From a checkpoint of a small transformer trained on Wikipedia: no biases in attention or MLP.
Each number is 500 + 50 x the weight over its row's rms, rounded and kept within 0 to 999. Layers, rows and columns count from 0. Numbers have three digits each. The size before them is the row's rms in percent of the matrix's.

# layer 4 attention key, 384x384, rms 0.0329, rows 26-42, columns 0-191
079:453529496584432437514590498469547459593496555591449503618606528514385440509518554478484624502554474567462447547496462499488446515596440555493586464516391474533479476528465531492534472574457531464476551460451523488505459511530486421476515515504501536544453563489427523491480574488408507514528546567442514476455423385574508531493545505556663476443517459534569406524471482476548467534441489410539495418509442511546538543532575542536529528452503538501485435478454519438516471574471460441547565504443494561474466463562474577447512531553511495543508500448543515407494433572519488548
086:563443582545510526517539545515557596443545518485556481510436540476570534549444524544427473569474494549545528419492562508464464500462455468535454466459556437576562495516505497585590615446584615470576504586524373494535436514476492516488540523482496569509465356539545527485526427517487466431475562608499433511485459533458499467535453436545446527515549436535497508463521394560407497439479505548455464505493540497477595539493412495512382428559553488466407478532537510481577621557448496476505534445536414502544489479447467457542432408534535505427538482516425535544537549558461488441
085:521486462536450460626576530603584478524475623493430492581607497503519483415379584400572464514578498531497502496525545479564445522570465428494587463548545461578466478557616526438480574571524492426514593446430402508517461478475530462522455489439524491464477475484454607470544459489439452554544520587463493467507487512475483503552482488614509505531514504526486456561461419470442455469429540495533537538463430480602534529543506537418492478515520559416526489563560516495569505483534440523486517471528403512489444456452443514642615558518520531495474449527509590480579541592456514595
088:510545464367536458530542581457440516569437464414504466470519471460500540548501513521497513490529491440536524448451532364559395522501489471485532536573445516506492515427561482440527470485460474485440484440512499467476503461483487418516518458502510483496448554483408597482411512525463555466456463509503503476459524525515483540560476459515559502437546485473516519565513542597524442432533566420516562480544474494470516568460512463573595549511499496477519399509474557549465453508506549437591459452528467559440478432514501513510494552605577522560502435461599517526441508478509440494
087:524474528508506542466446436391461596469575516464540417355434594484571556545533439523484486535524525512423443522503429541543402407597596594598519487483473445526467510546512556494489548486563516572511513544476472550546510467499554461464483536519462449442488540466502515530591474551397470451519570561392500480626514535511529445442486454498425505415553403470471547519474471547566478503557582577517448435493443571527503514460499515517464459510523500436551497500602468480609483529451503515477515532483532476413463491495557506487494448493562594387461493448498485518456464555521508492
102:508514532534558405392490532606555423414451626551439509651476508534479446411442584551477518489504531517441554512498490561541539512447586465521484452558488402421476529542458453550472486557508454449498507486372460524603517478478402461577550538458547555471526495523469429588533444535556472405572511566532479538512495503552512478521421565522468546535539441559483528533540442533573534500499377514568493533473478464454502436553483539480494431488473616511409558471555530476564496553555460587512471498553495468483421543523497473506593574491495517591482515577483553514499604542454494497
104:511475513433577534403447474457486521458431516514458514490579587398443528477439492490513542544511449482465476435503601492476482536543450438518552496646562507465484474396532483523526407519391435480489513463471476495548480558564496460444479468498549534463498526478403626394435563550421423504497473454521489437546486526471590480552479535516492396475552523517489493475527441489510417556444400538524439596521502532622496509490557492502502533448493585453520455539465545472455459533569530443556461497592459573635460481554400509524536578474507498525490421450473460490508567560509477553
081:472511549479569516456422450418485553527486547458552596441467498453452539472452437611512469566440502429541395429515517408538525577517472471618484465534520493466453540380486412509430536530538500493377503453464396500487498533474504608553604471474575561460520595578552587454410512564490514457491415519562556467485465518600477492527461517515484417462534509545478512542514495560560481537411459564587485588576563483436515444591441465449472406508484489462582478491548511499394483518558440548537497534489566518472548413507505385444516576490443535405534548481398466469539527503535448492
100:491496464537501609495468449503449572505458493447556593515439493438526398460455454528482392519593564517475467505513385449449456530494492512538484475568572500521535561586530433576425499383555596538553505486546451509447548466483505516557485473427473447642490588481499465389447499494554555531469424582533457560530501465529474539576491377512457548492577469411486371607440543480496446529512520615536486512553466493471418577474522553479485563451577493429517469507522493610556515440469527548551557523512519483532556480380390543466411516466429487427480486553522505518459577479580455508
107:537524464585497429513479647464598424548392452436328452555493514459468521482442571410533639490535522463458547439473502562473455506569488596512540543639514509391479539508513466507543443636561411506458473491474501443565576568517505556490530624477487532508511514534523524542467494484476509544581587499568560506523425521495533422519451469487502577470478546612521494493537465527495527585488461528451466565487523449570505543565551438491420439429497579534425472517483498565429454490520414519543495544586508554546538488484479406482591551504502553608623580503530499468418484496429528538
100:525548436488508531462522483620552599469455499410547594440473576559521514470484460500383420485516472532478541555487469582383484504434481518514482492492548517534476483484541598495525446472409559554595528460485476522479555482381518555521495467518501532460519592419381507484485566382519400612446518498487541614419526465477502516428523476458489524551497555428408533555432544514489427572474510420567478515510497572506433476466450502456546508487575448467534586519535516382546401502506505513515506461413534444546572494445493454497486554502495506469430449586487496520590426516521538527
088:559544536518444434489484482507392555429426531557455461477443528524587483600505552413515440546637512534462552526468416529545468533533630475494486542471547440448545581541568593534529489520497544567470461569508428515481425495484506520511506554478481479464555535522523502523440452458443547571523512467522487476562612483454508485428526543452544574426378437437527493409538484506564560449536475503423562468444523417507564536482521459578538568467574413454465486382432463549483506549576445500528553385480570468482419533541498434535455502460518530509479509406520574507456547457487564504
096:472510505457518553527565564597560543572551468482440482498524458546548508546548481569491501492515559452483525427545477531474527429479489540487463507543549563547483464487528539432521443504537451443549498438509550556457546431518488485505514466518526500508534558464472496544593473427496499358507466457514494615440389436423438554502568485474540585531424505424492532568490516506510521473524474442584551511481507572570456534481492509448366502481534470488467410498580512497435529390538546417471506476430494511511536542515533598440529537463547531528556496452428414515498488659476487451
089:506563479561509437519591500448462553512477456471438414496497471460444422459499559502483482544513490450520481572550543464486417504475444566601661435549509494543538533542463485545559563555482558549454542421469444563573487541582525526498549461463522472500547465608484459561481476619514554458514415493500530463598488555552486439587409463528604570500452439556426488525484466490551531463496447574487435516521517524486496475553469605465515421541492497541554467422547536516453586520514450515421531564528488484404479490571534477432563516478526501529527515435413386521480447477455545488
086:506428476390525517542636453570469424468605437486454590470564530534448471497477579563507521519548404507502420439493496465525509513527486435423477492469365514626521465528470443430520489496461493468553549546519510483486554563504507380376440415488552600462495479445460495539482548496544478484514471421522564492404493479481448468518495482516465388509563514530478491538495522479471406525526479464455547531508508491571444499402506452516494571478489478511523505618494537409502462459520559541479449526471571415585376445439524426466486493508583514479510509503570526471561546463540408456
089:517500526547597596577609500559396589485559479540487401492355364445478511454580537568517514432590504507488467515454585585551456472551535529527450493464457451493490470565449557586480531518443451572578538522490486542489559510407502531561542441401582447466507480474545473618491511542494599483440543445495424454451506566456439495374447485536565524478550499482525443545523502513403594518497521550445433402447459509512556474539473560598527484588533478583438567582482387487505545561453488580424511478521506547484340563496517565553417579521502575486476439465503517506473483530487507506
108:446507533409534569538543587524557527494520506482535530435535524495477544574546503469413490510478494473549483560503501611527599529534519431491395517483453492475380503417555566463503529482503389507529526398475451435487464506566448480399564481520466542564458485423441431421459558390432552528482552471491534540530532495454472632502508457425437466477480528458493408409501517476512452533485580488533533530568484526576463499465579502473578468597570536464491500524459475488499578454516535515553461429425583540467517512389496540588445596463440497497497536479510491523451501528560475553
# layer 4 attention query, 384x384, rms 0.0334, rows 27-43, columns 0-191
095:500520501409528498462538379501496478485460442474452574471478571632456584434552558457467472450455568550500534479511526481596554480452563508535451452406475593521542521452481564398546574406528417428475455574466448472561508379439528421516486535505518555510548594459479435576491487481568484503517504473546518540512485472453491591459543517541421510552391489463585620534410435453501472618501507464571556539453417396564518463439479538552532478519492481547591414541517518520482483541558531481471478465453572457569470550494434416536498551389525461525548501571554522524525552522410419504
090:482477556435537491493418437486552500512414471491471552495519568455535570518433489529441501551594428516514501519458507416592510546498476597515505492527522473435585535500430485521462523463483545568567538574471401574515541572440430491507595542462511533516538554474446504578419470568537414478524508489406474486475463558467540485566492431523475571500540426453497627584540408518581549508584428516487533506403529484518472430564443443493462512541531522477437485486554481548521572562450527517479408570534465439543500458548448419473461531502493547500523517431507563524439511528491432433
094:479451462561504507557500419574492476508561552572498560555550619541522501428582479524582488364407558502494394578554469553559501537554467399481451418424548566385505496551419457468542558525532437422413476556496535405459435503392499492536505537566503469509426468470442468458461511530476446512524561460475449523445425545478540533467523427436521526546533545483534553495434449497395567507477549438481587452500444409510528394470541486517456533445486487548599552491415491532541451595490550489513441463456512581506505470487446472423395444451455469484498500522543421464493491514463564495
095:441486476571412461487481473540541460500421539477482485525518452561465461540465516476509438510550489534501523552440607510637596495513555445473479465498531479459474531503547567470511588489509552440564472530502459538486511480540426536474544533468500553464506442574566462511497465460572480502487480495590592457502499465432562495465513534453614420524441545382644523449511497505498588535456437448499497574563564409527492474599492506532575448559575503567458491418547461481548522557621385571571492485447412461489534482527540419541557461409504364562529577576492565484627508412423410469
111:531355562463555400484469491399500474585472508502439440443558501393450518490448492512482533488543518548496477515526515543450457480507513561517557483546504501653466471515447483561548540495523531578486459518483490495560542556580486534484558525472517589429507455500605518474433431618458452478508507484482526509430537516560446404485396481522475465481536345494594531488556475436608483477477547610473499586512541462502504487538530431557454465537438549471465449512558466415488462478459500519593506540578455469505458435517456434496494571460533566509513486370489483477483429519475489473
096:550491444524589499492513535531406586508572492454422470572481494447504481398520536575531565488525519520511520467508491473457527458515367449518535465552439495462560496530489458508508502518523492592450508449429570442498467535488512532461447556482458457480454579609443537414491491475388451435550533520516539546409494498476479505474530496458424532499598504481485578578524541511472559489421512533505535422489478521480435512500459498501441520471464581596538462518464429554497537579518556476543497437601485527460488464467529564454520538480593493617479456512530554619451512458549478466
096:509409441453525494557501455465457450539385474474456414457520524504494568431502574513556413421569522539568436447475526419561540513516578470483471459442585488544534505474490549521521556451490503596562551525412371490521514505461487504425526491437473526488503509479475591529521470588516499498625505498479555554497529551486571505553469560507498482582495438443501573526530424503539516469532489508472583516501545469479475489519600545586575485537536554486474471529464428507590556543522530476598423459523454515464521486548411455536529541526492545572483457503594486558490541495532537548
110:501542395494527450427518542525593466592506477496542501515579431482593479506461509407458508578549485576562474579396454425436491490449437540485465402536526464486527567491556512467457435551461601577463561462552431431536425475520473500484426522475480458481494565529402550480526550466497538574519473577439395480567518461519513430502467472493569500543433487517464429547509562517447462472546544495508587517533490545458423558545538574394455471563593459504582545560577540558465436430574520512552499501484560422453517500510484551531456463493522512539476455579511498400450509475523619523
097:511482517381518435485497534456617506509397431477360451417536522427460561409430582472470541507575481444450588453606483567479532492488494605477540433567547548494486599464424436498552464585466416461477479515518569567566505565513514548530496489525579506523466467565563478446464485549536410515538483453480516556445440465560543371483408565507514499542578446513472521592562501535618559486547523455504390535439513557506512502515485571401467471503575514581402419496513563489466421534570450450575451510593443412521517499439492489513519562554500513509499501438489414531487492436467477525
100:410415551424454495473417509510484500498377466457543568520596526519522548491497580484452418521564423608482551568432511542460526429471503555503416463524507584499404553459504593487448373426444493507614501552479471517460500510491537530515473476485542515481508572486505517468459598497441420473467485531500541502489509475526538527532561473602472524551544433479488407430544445453546449582569558485470528505461515482523441491497506469527526462510488485421531535584546498456495498472447538569489523471494546406542571517495457519594486417511441492412553429506574573558532507494524574514
101:493550542463399497532572538463325555437508521535527476449439505439555521499583572490479410604542501476448472524512471526526571548527453397564479494531514523607464630412554467400436500480473530580459513476474380599544494469506570508429505501567478503436536513490517500514418473426555463439508476507525609400526568457422438590448531568442492480504421469436521515487530466484476448538432470455475579509544548398493519479486483527567580574535514497524498541529548517531483419502478440510516534404413529492457529517426471495452565447459465504510439476453525497584495613461481511527
093:543498540503452483596535461508500395519447420403516474496461541515537428573473505472491471534499471437486543480502530446444522466516486597491491441444516494446500480577568556445492523462493530426591496505585538453448466434528495443470489508596478589532424568506524497501472496500422560476521484474464506598442428481599532508501528561497561589569477531478507560472550599540584514467588516581559456486463456518526547429494511420489498525532481481437446402430492531406462406372533505447519536496530482485564421577530518487406577442538533440490549563461454498406532412595474498369
101:529486550446382411468478541478446534534549602490468343507480484480415475472444486394510484542435592466543557475498472535391469474413518552533496566583434514564518421528468461516509548513540512504561462489478496555460516481477496393539476622570573464485482431487486561567516443603516524475517556596487555431561524512467440468453425492521581503471477473509528578553508468544463501526475465541483427554483556494466634519584523508529481358510513539547437401490484436494528560532579462481531496532535536493496513533449545537479549490472555454601488555505600457483507438432435442501
092:521535496385507528531591464515565516427532481543481549435461516581508556498525490500487499491459445438536452470423504542522478434533461540441538531526429472489502461456536512578487606465445558414534458524533538514519522471506488443486518475442427508552559530459481433471486479467438600474579499411575515473484512584417501542621498528510445511538534607516449500432399506468482465539481482571516568467464545469613482468499523437492536447482438465575504488538457459446457527397451581526583500460497548513546512529464461428497480535492490590489604486490455587448485511516546446513
093:506516462563450566571412456608511494437489513598587472618427480433502539472544478479574531453491496549489504429421459516555455494536420534536436515505406448462436476569553511515538515514550430559522491552511491514500515537448559425472588534439482429502464576527499453466460537555373517484517551545514492442417513527483473619440427530519585435436531483579432508348501537485508524558515519503506473546383481490481488527536447493522488489498510510502535451599483460474480558536489507517520518461532577492399437537464530497572414542498508515567508543442573517596472511535508526482
088:442511505473518545550410536472453582572470478428425574509557556525498548488540595515500441478535446560514440511523518510477511501588516396458503495583489434447468610449562536479463422453541358535582580468479526372494561502509543472478559452522551478514538487448470532471514578557543547497442525434546503434411542515516541507558484534495471551451450431466443472456456462627506451479531566509532526483499432468495472552501573541522498546499576617546573441492480517499528534570409473423457431525445535457527408509438439552434591482496592456418526500470481412535515483550527543635
101:438509490477486577520618549578496482519454547503510568552433528539556493481635555468523436436597578516556440438507426545461575482513534471510495550441459498544518525416434555517493488413413413516484543461490519539526422427511529447491488426473505565607573544433459521495484603490460540553518450529618492541506485538514499592559579511560451542521498431465509508473448484560533472456459534473490511498498490411399495498451519522535533530547477535547450482405503559493467525516426542441489487443499567519584510554431403562477429505529499547461504529547414455612487548622550534562